Each number is 128 + 32 x the weight over its row's rms, rounded and kept within 0 to 255. Layers, rows and columns count from 0. The size above them is the row's rms in percent of the matrix's.

# layer 5 MLP up, 704x256, rms 0.055, rows 30-64, columns 128-191
size [105  93 101 102  97 103 103 100 102  99  93  97  92 106 106  90 103 101 107 104 101 102  87 105 101 106 106 102  96  90 102  96 113  96 106]
[[154 151  86 144 195 133  84 118 101 107 165  75 112 173  98 111  74  60 112  98 161  98 178 184 150 126 106 151  91 143 102 142 133  44 125 108 156  80 136 162 114 165 121 121 131 146 173 132 136 130  82 199 114 146  83 164 148 160 116 129 128 144 171 148]
 [143 121 109  62 140 110 146 109 193 181 172 204 150 191 113 135 157 115 163 117  90 119  81  90  53 168 134 102 149  61 121 157 143 137 122 109 167 131 136 158 106 109  93 136 144 126 153 116 126 103 121  69 136  89 120 174 162 122 130 120  96 162 106  93]
 [144  81 134 102  97 103 102  69 105 108 152 144  74 151 163 129 140 136 153 177 103 164 165 161  58  97  92 120 176 132 132 120 105 132 163 126 120 159 109  97  81 164 132  69 101 148 147 119 136 149 129 113  97 129 140 151 178 111  61 163 167 172 103 130]
 [112  77 153 148 144 114 127 124 150 115  76 138 144 144 157  83 142 163 146 121 114 163 198 145 132 133 164 175 156  71  26 158  85 127 135  93 106 159 165 109 153 103 170 142 182 150 164 140 152 112 201  81  93 116  97 142 113 125 130 110 128 129 178  88]
 [114 108 105 126  96  80 176  99 205  67 134 122 127 101 119 135 121 118  91 141 148 114 129 137  83 117 115 122 159 155 204 150 125  91 137 132 187 123 210 156 133 146  92  91 101 143  94  89  97 121 154 167 180 151 172 151 160 111 102 122  95  99 130 105]
 [138 187 137  90 128  71 122 150 104 102 134  65 158 160 138  87 137 104 145  87 178 136 144  92 139 126 162 151 108  92 127 142 138  66 146 134 154 144 134 149 140 129 155 168 114 128 142 199 149 128 168 156 106 116 139 152 139 135 174 109  81 137  92  94]
 [120  95 177 171 148 131 182 119 182 105 105  68 157 155 113 143 151 105 114 143 117 171  97 165 127 125 114  69 142 122 156 133 174 199 130 150 121 161 115 119 171 119 139 160 114 128 151 148 182 145 112 108 179 131 111 191 125 158 128 119 118 161  73 154]
 [144 135  96 143 168 135 150  71  95 130 123 155  93 132 149  87 170 139 155  84 113 156 204  78 134 136 137  97 186 197  90 135 114 125 135 158 100 110 134 110 145 121  96  92  97 133 163  85 160 123 109 144 142  90 166 133 179  96 129 139  82 143 140  80]
 [ 70 102 114 107 125 134 135 147 141 127 139  99 173 159 184 133 112 126 110 186 115 126 143  80 173 129 126 121 136 143 174 137 180  97 146 124  59  57 130 124 171 107 117 161 121 170 142 134 124 119 141 101 121 122  61 104 135 177 155 124 161 121 136 137]
 [126 126 183 132 137 132 134 130 147 131 137  70 120  87 145  85 140  96 120  52 150  77  81 142 125 148 143 178 119 155 112 147  79 178 104 142 203 163 165  90  89 182 119 139 128 122  69 154 155 156 120 112 195 135 183 152 116 147 156 119 137 161 136 140]
 [143 108 102 112 110 110 199 145  87 113 129 161  99 181 103 147 167 181  81 117 146 128 148 125 136 163 120 158  76 167  84 105 152 101 135 100 100 114 126  97 174 119 141  59  88 143 122  75 146  95  87  56 155 130 121 156 126 100  96 173 173 157 169 149]
 [162 148 134 103 130 122 116 111  96 144 105 186 180 139 125 166  84 202 105 118 109 135 115 104 122  69 120 168 141 146  86 184 134 194 159 158  78 117 160  71 144 117 147 154 146 153 128 113  97 148 143 120 118 101 112 148 183 177 182 123 126 144  73 123]
 [124 178 170 126 150 133 159  95  74 135  51 144 135 145 153 132 182 154 185  64 180 136 143 140  72 162 121 185 108 174 160 120 163 119  85 114 147 164 106 132 130 157 167 184 162 153 163  70 122 112 160 179 177 138 195 109 156  87 122 134 127 139 157 103]
 [ 67  81 140  61 166 134 146 128 167 149 117  97 203 144 117 125 103  37  69 119 121 137 150 185 110 111 154 129 114  78 133 130 175 120 183 140  95 158 140 165 114 144 100 115 159  92 156  71 164 135 152 108 154 219  85 167 156 129  86 136 145 159 134 142]
 [129 131 146 124 143 147 167 122 126 150  73 113 131 151 127 123 132 138 154 140  83  93  97 149  93 116 119  97  77  89 154  66 131 123 209 140  93 107 167 161 164 150 123 133 154 128 160 142 143  72  71 136 101 107  97 139 106 100 103 168 100 132 148 135]
 [135 123  95 174 149 203  67 153 126  91 135 118 147 134 140  92 119 136  99 149 106 154 108  78 163 171 167 114 106  91 168 102 143 162 120 146 113  95 121 123 117 120  89 101 113  77 149 149 151 154 112 155 114 126 146  93 167 138  68  89 119  55 118 147]
 [134 159 138 146  96 168 166  95 150 119  82 161 152 134 135 119 145 160 146 150 134 155 121 160 100 155 117  92 138  63 121 101 142 121 145 115 183 125 102 120  99 120 146 179 129 183 138 124 119 149  75 133 132 152 136  92 115 101  72 112 167 127 114 112]
 [189 150 131 162  90 126  66 103 100 103 158 130 142 163 166 166 161 160 122 116 102 141  64 176 120 140 123 147  58  67 158 105 136  96 162 140 123 133 145 113 112 144 169 160 109 152 146 101 111 129 125  89 109 119 116 104  79  61 115 131  91 130 136 125]
 [150 158 158 157 126 105 140 135  88 158 130 204 144 118 119 144  68 114 124 101  68 177 120 132 103  61 177 114 148  88 134 152  80 132 116  90 120 108 157 181 187 112 104 152  81  62 145 153  96 138 149  97 103 142 113  75 125 130 153 148 159 177  92  56]
 [154 153 143  99 100 148 122 128 144 129 108 180  98 116 120 147 127 178 125 121 150 127 139 151 154 171 117 119 109 108  80 158 188 125  85 115 109 131 227 168 118  93 150  94 142 174 169  73 110 150 145 138 114  92 128 134 170 152 162 124 153 129 195 135]
 [125  93 203 115 130  90 136  88 157 153 149 163 111 139 127 147 116 117 178  78 136  84 179 132 174 172 174 173 154 129 132 114 191 113 147 121 125 173  50 112 114 115 134  95  55 153 141 157 130 139 162 118  83  96  75 151 103  87 138 104 103 164 130  99]
 [ 72 129 141 117  26  93  61 122 111 152 110  59 134 107 153 126 134 105 164 179 147 118 125 127 134 130  41 163  98  90 124 167 119 139 194 139 118  65 106 138  74 134 134 122 112 132 162 120 129 165 181 143  99 120 104 142 125 173 117 123  79 154 141  83]
 [126 117 179 190 193 115 175 113 141 180 122 165 122 104 103 151 115 122 119 161 146 116  97 126 109 128 171 144 100 146 122 122 131 110 139 194 201 108  97 128  77 149  83 105  79 107 100 174 148 116  98 109 153 134 123 136  98 138 126 145 180 124 115 119]
 [139 121  71 135 113 142 123  74 137 119 131 129 168 149 124 124  94 139 147 112 134 188 125 116 108 117 103 112  56 100 126 186 155  97 113 118 105 118 110 106 173 174  60  96  59  68 134  73 126  91 151 117 123 125  89  62 111  87 103 154 152 122 189 109]
 [156 159 137 158 135 101 143 123 119  96 201 168  67 105 149  96 201 150 134 136  63  78  85 103 172 151 124 160 143 111 122 116 126 125 143 161 112  90  96 134 113 153  87 123 155 149 176 114 178 121 140 123 143 155 147 136 116 161  81 140 163  80 170  97]
 [164 150 142  86 161 152 154 155 121 160 150  90 149 145  64 170 183 116 129 121 120  53 147 157  96 119 150 157  98 133 113  79 106 170 147 115 114 103 128 167 153 125 129 122 142  96 153 148 104 116 123 121 150 122 117 161 137 153  86 157  55 131 185 119]
 [109 196 148 121 101 161 110 186 149 165 188 147 180 126 138 107  71 142 155  92 124 120 149 156 131 146 147 170  91  60 120 104 147 117  65 190 171 126 152 132 148 116 137 149 134  80  54  81  92 115 161 117 109 137 107  98 172 150 134 143  94  45 103 150]
 [ 88  83 115 105 145 128 124 134 147 140  91 140 153 151 120 152  89 116 144  97  83 112  96  71  95 142 111 158 126 139 153 136 125 127 126  88 126 137 169 137 115 107 181 145 136 131  92 148  66 190  47 143  93  77  86 107 118 176 106 140 102 150  72 111]
 [123 133 144 124 116 116 189 104 149 153  40 101 127 155 108  45 184  80 158 116 176  89  86 184 135  90 174 151  52 149 161 145 112 140  94 133 100 146  83 126 145 117  93 174 124  81  59 103 192 172 139  64 123  60 144 101 206  85  85 141 146 126 157 111]
 [123 105  88  34  84 122 203 137 105 129 147 123 140 110 146  99 151  92 109 109 105 130  89 185 184  96 128 157  98  89 101  88 139 119 128  80 112  91  43 114 110  93 129  48 154 103 128  50 124 121 128 156 148 151 144 126 112 164 136 121 120 157 140 161]
 [ 64 143 143 111 142 113 138 116 119  87  87 123 142 168 128 109 139 100 114 182  79 129  60 111 102  72 106 125 113  99 117 148 114 131 130 101 110  75 148 121 154 175 121 100 139 230 120 130 138 163 112 137 131 161 112 124 115  94 116 114 120 111  73 114]
 [100 168 133 158 130 125 133 109 102 106  63 137 136 114 126 162  71  81 116 140  47 135  65 143 124 133  61 157  70  79 187  95  81 197  73 116 114  91 117 120 196 157 109  97  57  83 158  93 186 153 158 112 153 152 114 128 102 110  80  79  83 140 100 191]
 [106 144  82 108 188 116 136 106 147 105 162 131 149 129 115 186 102 140 149 160 101 129 135 134  98 166 136 139 108 117  82 105 115 150 144  95 134 110 154 197  86  90 169 128 159 169 132 166  95  99 141 150 111 138 180 163 166 179 177 134 101 159 151 145]
 [119  96 165 119 125 113 123 164 113  65 128 120 109 128 165 121 139 164 168  77  74  51  82 148 146 127 104 155 145 145  84 156 186 190 177 128 107  88  95 145 113 115 108 118 169 161 147 124 138  99 110 162 129 172 144 169 134 104 162 137 159 132 116 169]
 [166 124  87 180 165 156  44 186 112 105 132 105 125 146 105 118 150 126 104 146 146 103 114 115  95 107 112 181 119 179  72 203 120 127 118 157 116 136 142 160 125 122 146 107 153 163 144 118  70 150 116 116 141 126 115 160 140  99 107  69 118 162 125 159]]
# layer 5 MLP down (transposed), 704x256, rms 0.0511, rows 30-64, columns 128-191
size [105  90 103 100  94 104 104  99  99  97  97  94  97 105 108  92 101 100 106 104 102  99  92 106 102 105 104  99  94  93 100  96 112  96 107]
[[137 173 127  66  72 131  86 159 150 118 132 158 149 106 150 107 121  94 138 137 137 105 145 137 116  48  88 215  98 113 162 100  55 116 110  47 153 168 163 106  93 126  96 177 161 170 150 114 210 132 113 183 161  99 135 120  96 186 141 144 184 112 167 142]
 [113  83 106  95 101 150 121 146 128 153 134 135 180 159 101 178 119 166 146 105 126 130 131  99 144  83  74 107  86  78 120 111 153 100 143 113 126 119 132 136 151 115 112 108 138 205 182 158  92 154 110 130 112 171 117 182 177 183 115 116 121 117 126 127]
 [143 158 141  84 121  77 126 167 122 119 157 146 117  76 106  90 133 164 102  66 144 136 164 172 127 101  52 109 170 137 171 147 130 150 118 142 140 138  96 139  99 117 152 111 143 170 142 199  67 127 149 143  86 140  69 125  97 118 130  89 176  88 112  55]
 [113 118 105 127 107  73  61 149  68 137 132 151 138 107 126 134 171 100 148 174 101 135  98 153 161 145 104 133  71 135 177 106 164 175 146 155 141 180 107 154 126  90 158 189 105 138 125  80 131 143 149 114 136 146 127 147 226 180  66 122 134 153  90  91]
 [181  86 117  84 137 110  90 177 112 143 125 151 165  97 150  82 153 160 161 111 182 104 126 153  29  81 174 127 103 151 121  80 164  64  68 109 156 136 135  89 140 148  79  95 127 181 140  85 182 130 122 125 153 131 108 170  67 151 109 179 106  75 119 112]
 [155  82 120  98 160 143 172  52 125 123 181 121 133 118 131 182 128 102 171 122 112  90 110 181 161 158 112  63  94 145 117  82 113 111 131 160 124 106  94 135 107  91 124 167 172  97  84 124 126  86 118  70 160  87 140 117  83 110 127 118 125 132 119  72]
 [129 198 104  34 138 149 146 136 127 129 135 129 105 116 118 151 112 113 149 156 163 162 120 144 106 109  50  78 148 138 115 153 139 152  95 166 163  95 126 170  93 133 211 150 157 150 163 138  65 108 145  77  98 137 103 148 184 147  96 153 146 143 109  86]
 [148 125 123  70  85 112 107 122 138  54 194 142 122  54 116 122 156  69 133  83 176 112 122 123  84 154 165 101 148 154 153 111  90 106 144  58  98 126 133 135  97 144 155 106 131  86 133 165 168 101 152 126 127 166 129 157 118 130  96 101 159 121 141 126]
 [153 184 111 141 124  79 148 116 114  91 162 105  82 134 165 193  86 135 145 101 174 162  92  77 162 144  94 177 133 139 131  86 174 135 113 116 140  66 132 125 179 112 121 136 142 126 156  99 151 211 171 136 113 115  69 105  65 125 125 171 131 144  89  78]
 [160 190 112 116 112 151 131 139 104  64 147 143 135 147  99 137 131 116 164 135  54 155 148 141 146  90 132 127 109  64 147 119  82 159  45  79 121 135  58 172  85 150 106 126 114 142 201 110  70  94  94 127 115  85 121 139 173 156 110 128 132 104 140 171]
 [131 129 155 154 133  85 150 122 135 123 184 126 130 163 152 172  31 156  72 135  49  92 101 126 122 104 111 142 143  94  98 183 133 157 141 104  89  92 220 107 145  79  89 154 182 121 199 105 169 145 130 126  95 146 155 135 148 135 164 127 125 116 128 139]
 [128 138 153 124 133 123 159 117 150 105 139  52 166  47  69 104  97  80  68 101 169 122 128 155 128 208 144 137 110 101 145 143 136 107 144 165 136 144  93  73  83 171 150 135 125 100 157 161 145  87  96 139  95 100 121 148  91 154 146 118 119 135 116 151]
 [107  86 114 164 165 159 129 157  95 108 111 101 142  94 167 171 112 157 122 134 128 174 140 149 109 140 125 187 129  75 132 113  91 169 185 157 151 106  78 140  69 143 180 162  99 189 141 128 171 103 139 152 105 143 131  80 148 100  92 114 134 199 116 130]
 [108 168 106  81 113 126  89  95 121 150 138 155  91 123 146  97 138 120 141  78 101 129 109  89  86 156 212 105 129 124 113 196 107 182 174 112 136 124 121 163  57 126 157 155 165 115 128  95 179 171 134 182 120 190 159 180 185 150 133 143 170 177 132 125]
 [132 100 186 144 112  86 105 111  84 100 150 152 182 101 147 103  89 145 131 111 114 138 150 115 134 111 147 138 124 145 148  91 120 139 159 115 144 106 106 129 137 107 165 135 142 125 123 123 112 143 174 141 164  92 126 131 128 186 148  81  99 115  81 111]
 [ 90 148  94 122 208  99 103 133 146 150 142  67 155 149 128 122 123 159 130 163 134 158 175 117 131 180 160  73 202 113 151 131 140 165 140 191 159 139  91 116 168  51 130 142  91 137  92  90 119 150 192  96 122 122 142  87  86  86 116 179 138  93 140 138]
 [148 190 157 115 122 164 126 107 155 128 169 152 141 104  72 159  87 124 159 135 145 163 136  65 122 125 105 122  95  78 149 101 116 145 139  90  84 141 150  71 157 147 103 113 126 139 100 109  69 130 122 115 116 128  99 171 120 134 114 127 113 105 105 142]
 [116 119 141 122 184 155 149 166 113 134 159  96 118 159 179 146 117 193 175 177 107  95 133  89 147 135 112 148 146 161 140  93 200 112 115 110 130 116 133  78  79 142 127  86 132 122 136  99 110  58 113 165 141  97 194 160 160 114 101  91 144 131  51 166]
 [102 132  79 102 175 133  78 119  78 126  71 150 111  57 130 153 142 104 113 153 125 146 121 158 120 120  99 112 140  95 136 104  78 145 188 154 181 151 133 161 114 104 156  99 152  74 142 182  94 161 119 165 150 115  98  74 152 150 103 127 120 110 112 165]
 [143  70 107 168 111 127 154 113 149 144  91  96 168 143 143 149  79 154 131 105 100 119 160 104 160 163 154 143 145 127 120 163  84  72 114  91 179 150 143 144 211 117 139 141 158 103 149 113  78 174 135 133 178 142 174 128 138 116 187  89 148 129 186 107]
 [142 128  74 171 127  96 136  99 118  64 122 174 113 110  91 136 191 138 161 135 179 144 112 136 141 148 139 146 139 121  76 108 137 115 129 133 131 119 159 139 109  76 100 153 194  83 139 120 158 151 129 114 130 149 100 166 139 153 119 214  99 108 157 128]
 [129 124  98  42 105  92 123 153 175 134  83 139  87 128 144  74 161 134  53 109 153 117 166 131 108 160  98  93  88 148 111 142 160 107 169 132 130 140 168  73 110  40  90  99 131 133 136 149  97 133 151 184 140 141 134 115 139 130 124 139 183 176 133 140]
 [141 165 137 178  46 160 104  69 168 115 119 154 135 153 140 162  58  87 144 163 114 101 152 123 145 157 152 141 154 155 152 222  66 143 112 117 131 111 120 164 118 112  73 155  51 122 166 122 174 171 127 129 132 110  66 133 152  98 167 183 118 130  60 166]
 [163  97 138 158 117 170 105 212 135 126 175 117  95 148  84 170  84 130 169  66 146 111 141 128 140  67 113 129  82 171 105  98 114 120 133 125 142 149 112 125 156 147  50 129 137 188 141 135  65 161 172 159  90 135 158 118  90 112 199 197 117 150  87 127]
 [171 117  90  71  93 101 108 128 129 106 159 141 105 108 134 156  95 116 105 149 120 130 187 123 155 141 129 141 117 187 109 174 116 116 111 153 165 119 108 149  92 142 118 108  99 148 163 123 104 103  76  98 140  93  78 114 118  76 103  64 173 215 155 196]
 [143 199  86 113 116 128 150 147 137 152 142 116 139  88 140 137 142  99 141  85 129 160 104 108 130 165 118  90 151 117 168 118 175 165 113 108  98 120 155 148 173  72 197 108 145  96 101 162  93 107  96 112  90 139 143 150  71 141 138 188 134 138  62 112]
 [110  61 166  94 137  84 155 125 140 186 135 146 112 120 140 126 109 147  99 146 133  99  95 192 137 114 125 109 138 163 143 130 139 125 126 125 116  94 135 110 162  97 141 111 101 117 116  76  94  81 175 125  89 201 127  81  99 145 165 131  97 178 119 103]
 [118  93 185 162 146 127 138 160  96 141 138 173 180 142 144 109 160 158 147 139 124 103 135 123 169 140 181  94 130 126 122 153 122 168 177 161 145 137 115 133 167 143 102  98 123 168 140 137 120  77 102 103 137 134 164 162 187 125 102 134 151 114 128 146]
 [184 131 162 130  79 152 162 153 168 112 116  75  87  97 112 165 176 195 110 111 134  98 109  76 155 126 113 123 142 100 157 139  93 109 122 145 222 110 115 161 173 137  49 188 152 132 159 122 116 132 176 113 113  95 177  71 119 145  84 127 127 152 140 104]
 [175 112 134 131 123  73 179 143 105 106 116 117 110  93  95  39 194 130 173 128 138  79  16 104 140 185 153 161  28 107 104 104 160 106 170 120 179 129 175  66 104 108 135 123 100 158 118 116 155 106 127 152 151 103 175 152 126 153  86 108  65  95 179 133]
 [121 114  91  97  99 181 106 172  82 134  73  96 166 166 158 175  98 147 103 139 146 131 107 139 133 178 154  90 175  88 182 138 103 128 117 130 146 108  78 107 121 120  91 188 122 114 121 145 153 131 130 114 211 117 165 170 104 114 160 152 114 139 149 162]
 [109 135 162 158 170 124  61 129 182 109 157 132 190 132  99 156  73  89 136  93 167 161  84  97 124 139 178 128 145 112 134  85  95  89 127 165  81 113 159 167 169 156 178 109  88 135 124  72 186 196 144 101 121 103 159 147 127 132 112 146 113 151 113 171]
 [ 86  95  98 192 150 139 151 109 138  99 137  81 181 111 140 146 146 112 152 127 134 149 124 142 125  94 205  45 148 113  91 124 101 109 157 111 184 108  97 100 116  92 159 151 100  74 118  79 103 110 171 161 109 118 104 134 102 137 139 146 128  89 129 199]
 [ 96  59 100 119 141 112  81 116 153 133 143 102 143 113 116 137  84 134 154 153 140  81 167 123 174  89  77 165 117 164 113  64 150 151 118 127 117 153 124 114 149 107 209 152  99  96 165  89  96  82 117 153 108 169 111 122 131 155 122 111 135  77 162 169]
 [126  73 122 138  58 140 164 154 114 164 127 184 126  96 119  83 112 135 133 139 162 151 184 134 164  97 126 122 131 191 127 134 104 152 119 131 147 115 105 113 162 170 108  65 138 139 106 166 113 116 112 157 157  93 113 108 117  81 126 142 129 129 158 103]]
# layer 5 MLP gate, 704x256, rms 0.0579, rows 31-65, columns 128-191
size [ 91  98 102  97  99  95 105 100  97 101  93  95 101 103  94 104 101 114  99 100  99  89 115 100 103 100 100  95  95 103 103 113  98 103 103]
[[144 142 136 106 126 116  94 165 109  95 147 108 203 100 142  98 164 136 122 176  97 114  93 118 127  50 140 127 163 113 112  88 122 130  89 175 130 147 145 148  48 126 143 164  77 103  72 203 107 111 161 109 157 200  96 105 136  93 106 142 110  93 118 133]
 [109 119 169 113 149 157  89 130  97 105 156 143 213 150 163 199 132 118 149 161  78  61 151 155  85 127 120 145 128 164  91 106 100  74  94  97  81 152 165 101  59 146 107  63 132 111 142 146 115 149 196  70 174 108 127 116 110 174 134 158 126 119 120 159]
 [119 154  78 133 150 164 110 154 121  69 152 156  79 139 125  98 121 181  78  68  76  73 109 140 102 138 124 161 127 154  52  87 100 104 173 152 106 133 153 136 174 123  93  97 154 185 144  78 112  88 126 153 103 136 125 149  97 102 163 145 180 125 108 158]
 [128  56 139  92 132  51 113 174 156 105 101 128 157 127 151 151 112  95  86 166 156  99 158  63 185 161 106 127  98 181 125 144  99  85  91 139 155 158 144 167 157 106  68 125  83  47 110 207  83 120 176  98  98 144 129 138 113 117 126 113 114  86 160 103]
 [137 138 136 179 135 154 112 142 144  56 100 126 128 124 101 152 185 141 110 113 116 106  75 181 109 141  93  92 144  84 123  60 121 109 139 212 106 160 102 129 159 104 109 158 164 106 127 123 125 163 109 105 145  99 129 168 110 123 122 165 154 178  65 145]
 [108  89 100 127 157 167 143  87 120 124 128 131  78 186 132 138 104  91 130 135 126 103  81 115  96 140 148 139  84 208 117 133 102 140 131 122 139 188  87 127  59 169  81 148 109 100 171 134 141  76 106 116 130 169  91 141  85 166 191 140  97 176 215  99]
 [152 146 178 140 147 149 111 108  76 170 103 127 136 146 109 129 122 103 128 168 130 161 117 119 156 140 125 184 115  83 107 119  81 141  78  87  84 141 111 159 114 124 141 129 120 139  82 197 134 130  96  78 158 124 140 143 132 138  97 151 206 140 107 119]
 [113 135 148 139 119 145  77 115  91 146 164 106 127 156 111 148 128 103 118 124 117 102 128 145 165 111 133 143  40 158 133 192 130  94 145 102 119 132 119 119  78  72 122 178 133 160 135  79  88 117 128 139 153 103 123 115  98 113 113  95 139 146 112 163]
 [103 164  90  98 123 171 111 100  93 170 121 126 154 133  97 130 147 111 118 127 112  74 112 213 133 110  94 153 222  89 133 116 111 143 105 151 154  94 146 192 112  68 164 146 134 143 152  92 124 136 139 144 118  97 113 123 154 122  94  97 119 144  80 147]
 [ 86 136 157 139 102 130 115 138 139 211 137 106 145  95 145 150 113  81 126 104  89  95  69 160 135 101  98  94 162  98 125 142 117 117 170 143  53 123 163 140 116 116 115 188 182 124 109 191  83 143 169 172  90 134 181  98 161 186 180  97  89 130 111 164]
 [165 138 147 136 106  65  90 171  97 116  73 189 144 102 201 129 167 122  92 127 150 102  68 124 115 154 137 134 138 102 126 135 176  87  91  93 119 140 209 136 155  76 203  97 144 129 167  96  77  80 151 160 146 122 147 136 107  90 109 146  63  96 126 126]
 [ 70 215  67 113 111 118 149 111 149 134  84 166 181 147 143 130 132 159 105  71 126 119 118 104  45 124  98 135  85 191 116  75 131 106 171 128  96 138 143 100 169 156 101 165 130  76 170 138 165 125 138 174 118 129 118 159 156 123  98 151 148 103 139 168]
 [130 157 125 111  99 218 141  85 176 104 130 146 124 153 131 178 126 148 179 132 112 115  98  97 149 109 144 134 148 137 133 119 114 183 165 103 140  51 141 141 194 110  95  46  89 122 136 144 132  78 134 128 149 103 109 160 103  66 119 142 169 155 117 133]
 [ 82 153  75 130  88 133 156 103 156 140 201 142  82 115 111 157 136  91 144 145 151 126 102 100 162 143 182 140 112 119  86 144 134  99 133 100 125  93  99 162  43 168  99 122  87  98 136  84 103 175 111 155  86 172 155 160 169  79  82 117  66 108 174 163]
 [161 141 132 164 130 190  82 143  91 106 132  91 133 145 140 131 117 151  93 104 118 132  71  73 139  91 155 173 116 143 149  84  87  72 119 113  87  73 104 102 121 105  66 151 149 119 141 168 152 101 107 156 121 123 128  87 152 195 108 154 160  87 167 148]
 [162 107 129 115 145 118 113 141 153 101 109 127  98 145 122 128 162  68 121  91 116 107  48 101  88 110 175 141 137 155 152 109 128  93 107 132  79 117 163 100 166  94 175 104 154 144 107 108 142 101  89 167 151 125  52 145 153 157 134 150 111 126 199  70]
 [145 152 148  99  54 134  91 167  63 205 127 180 117 147 165 156 115 144 102  90 133 185 106 108  99 123 128 129 171 100 155 137  95 138 144  74 152 108  92  99 199 123 147 112  91 115 181 165  75 114 121 173 185  65 108 112  55 122  89 110 141 119 145  90]
 [127 138 156 140  81 102  80 122 139 119 178 158  96 120 134 171 128 151 116 135 164 143  92 125  81  80 118  95 107 138 130 127  98 100 135 130  97 114  78 148 132 178  84 169 166  90  72 146 110 108 182 135 124 141  89 131  65 160 152 157 161 133  97 103]
 [168  85  83  74  97 137 141 170 143 127 113  96 168  86 169 183 114 127  91 129 175 121 158 118 135 142 122 141 117 110 144  35 144 150 153 164 170 101 117 116  68 128 184 100  99 145 151 155 170 150 144 131 136 129 142 209 146 132 120  98 122 102 124 168]
 [144 109 153  79 170 174 113 130  88 170  94 135 181 117  87 127 106 164 158 122 111 104 154 158  65 110 141 126 178 127 160 138 108 120 208 162 132 108 155 160 162 152 130  85 107 130 124 148 122 175 150 110 110 138 149 103 159  78 121  97 126 166  84 115]
 [120 175 111 166  24 163  90 171  52 160  84 202 140  56 110 162 116 170 126 109 150 103 100 152  78  96 159 129 109 141 120 171 164  98  74 164 191 105 179 165 133 137  74 134 114 176 105 110 132 182  99 132 138 119  94 158 124 114 131 157 176  78 169 181]
 [115  58 111 118 161 122 143 137 127 200 108 174 108 118  67 142 121 102 118 152 166 119 155 143 107  76 139 158  97 162  77  80 122 114 101 138 182 122 111 137  95 140 142  77 146 113 149 185 108  73  55  92 141 169 123 147 124 140 117 138 151 105 181  86]
 [136 121 114 102 146 116  78 144  79 178  92 107 154 176  92 149  75 130 102 116 110  89 117 117  83  87 143  84 121  91 145 113 127 114 137  93 120 124 147 174 105 161 119 138 108  93 140 157 184 175 162 128  82 104 129 108  89 115 163 145 110 193 127  75]
 [ 91 100 133 122  83 131 115 141  72 126 114 157 159 139 139 129  99 112 143 164  79 112  82 177 148 115 164 120  86 122  76 113  90 107 132 138 131  71 139 131 131 178 154 180 145  95 126 160  85 127 169 107 115  76 128 139 128 158 175 115 118 142 115 177]
 [159  59 104  87 108 151 156  90  97 115  97 146 103 165 114 174  93 130 150 116 136  73 163 152 149 125 135 105 105 129 124 112  85 106  59 136 113 122 118 105 163 158  91 144 184  95 122  96 156 152 153 169 103  89 172 135 135 143 128  96 142 140 126 118]
 [128  93 130  94 128 152  99 142 127 163 122 165 200 121  87 135 145 150 135 104 155 112 136 163 107 129 138 116 135 159 125  93 143  77 130 132 123 149  60 109 160 128 136  92 128  89 105 112 152 111  90 155 149 132  96  93   7  87 101 126 107  61 173 137]
 [ 96 150 130 165 121  99  45 139 113 141 129  63 155  97  74 116 167  98 119 139 123 107 129 189 113  75 130 146 132 102  73  52 156 176 110 151  70 103 106 119 146 157  64  89 168 101 127 116 122  98 133  99 139 150 104 117 120 114  79 153 134  82 150 132]
 [140  68  87 139  82 158  96 127 135 105 136 112 135 138 129 191 155 186 125  85 151 159 144  85  68 107  89  71 175 132  71 116 136  57 138 148 113 177 147 126 182  95 157 103 245 190 164 165 117 119 161 193 144 155 100  98  83 115 187 149 187 116 104 143]
 [153 124 136 175 143 128  88 118 136 107  81 107 132 156  85 154 135 174 134 128 150 107  90  93 114 115 152 148 120 175 108 132 135 116 150 162 126 128 160 148  97 188 123 186 132 134  86 176 120 113 125 152 123 120  75 127  86 127 128 144 155 143 177 146]
 [124  79 124 104 139  86 182 118 178 139 161 123  91 120 138 121 106 155  70 131 130 107  96  89  88 181 150 150 121 152 125 127 110 172  99 143 164 147  92 155  85 178  94 184 125 110 143 186 103 119  96 121 164 125 135 180 134 126 119 112 117 169 162 159]
 [136 156 137 102 116 134 131 138 143 152  99 124 107 110  86 167 118 104  99 103  58 102 110 129 141 106  37 154  43 120 168 103 136 167  89 102 175  53  57  97 125 172 113 164  96 150 127 139 166 123 160 148 139 166 141 167 162 122 105  64 142 218 148 132]
 [114  57 113 186 127 161 115  93  99  86  91 114 143 121 174 174  70 128 180 127  90 125  58  81 142 128 149 132 115 104 138 128  93 162 103  98 138 122  77 146 178 164 128 165 117 149 133 154 111 146 134 163 166 162 106 116  78  92 113 120 122 110 135 145]
 [ 81  94 121 152  87 104 102 144 111 210 184 101 149 143 154 156 120 106 142 149 130 171 114 103 115 115 147 162 130 125 165  99 177  90  90 176 155  83 140 145 119 144 138 104 119  86 114 146 137 123 143 126 129  68 204 170  92 125 109 120 153 120 110 133]
 [178 168 114 114 118 134  68  77 143 127 130 128 131 167  89 176 147 147 119  62 153 137 134  91 143 175 146 128 167 110 190 115 125  92  65 124  63 136  88 159 137 118 130 189 136  37 142 204  57 141 144  83 152 134 132 111 114 109 194 110 171 124 162 103]
 [ 89 173  73 141  94 189 140  95 114 115 147 138 158 124 189 114 173 128 170  97 133 132 112 131 124  75 167  96  91 117 119 158 185 100 104 126 113 188 107 116 168 139 132 149 168 197 115 121 163 162 131  88 134 148 125 157 113 160 170 135 134 139 184  99]]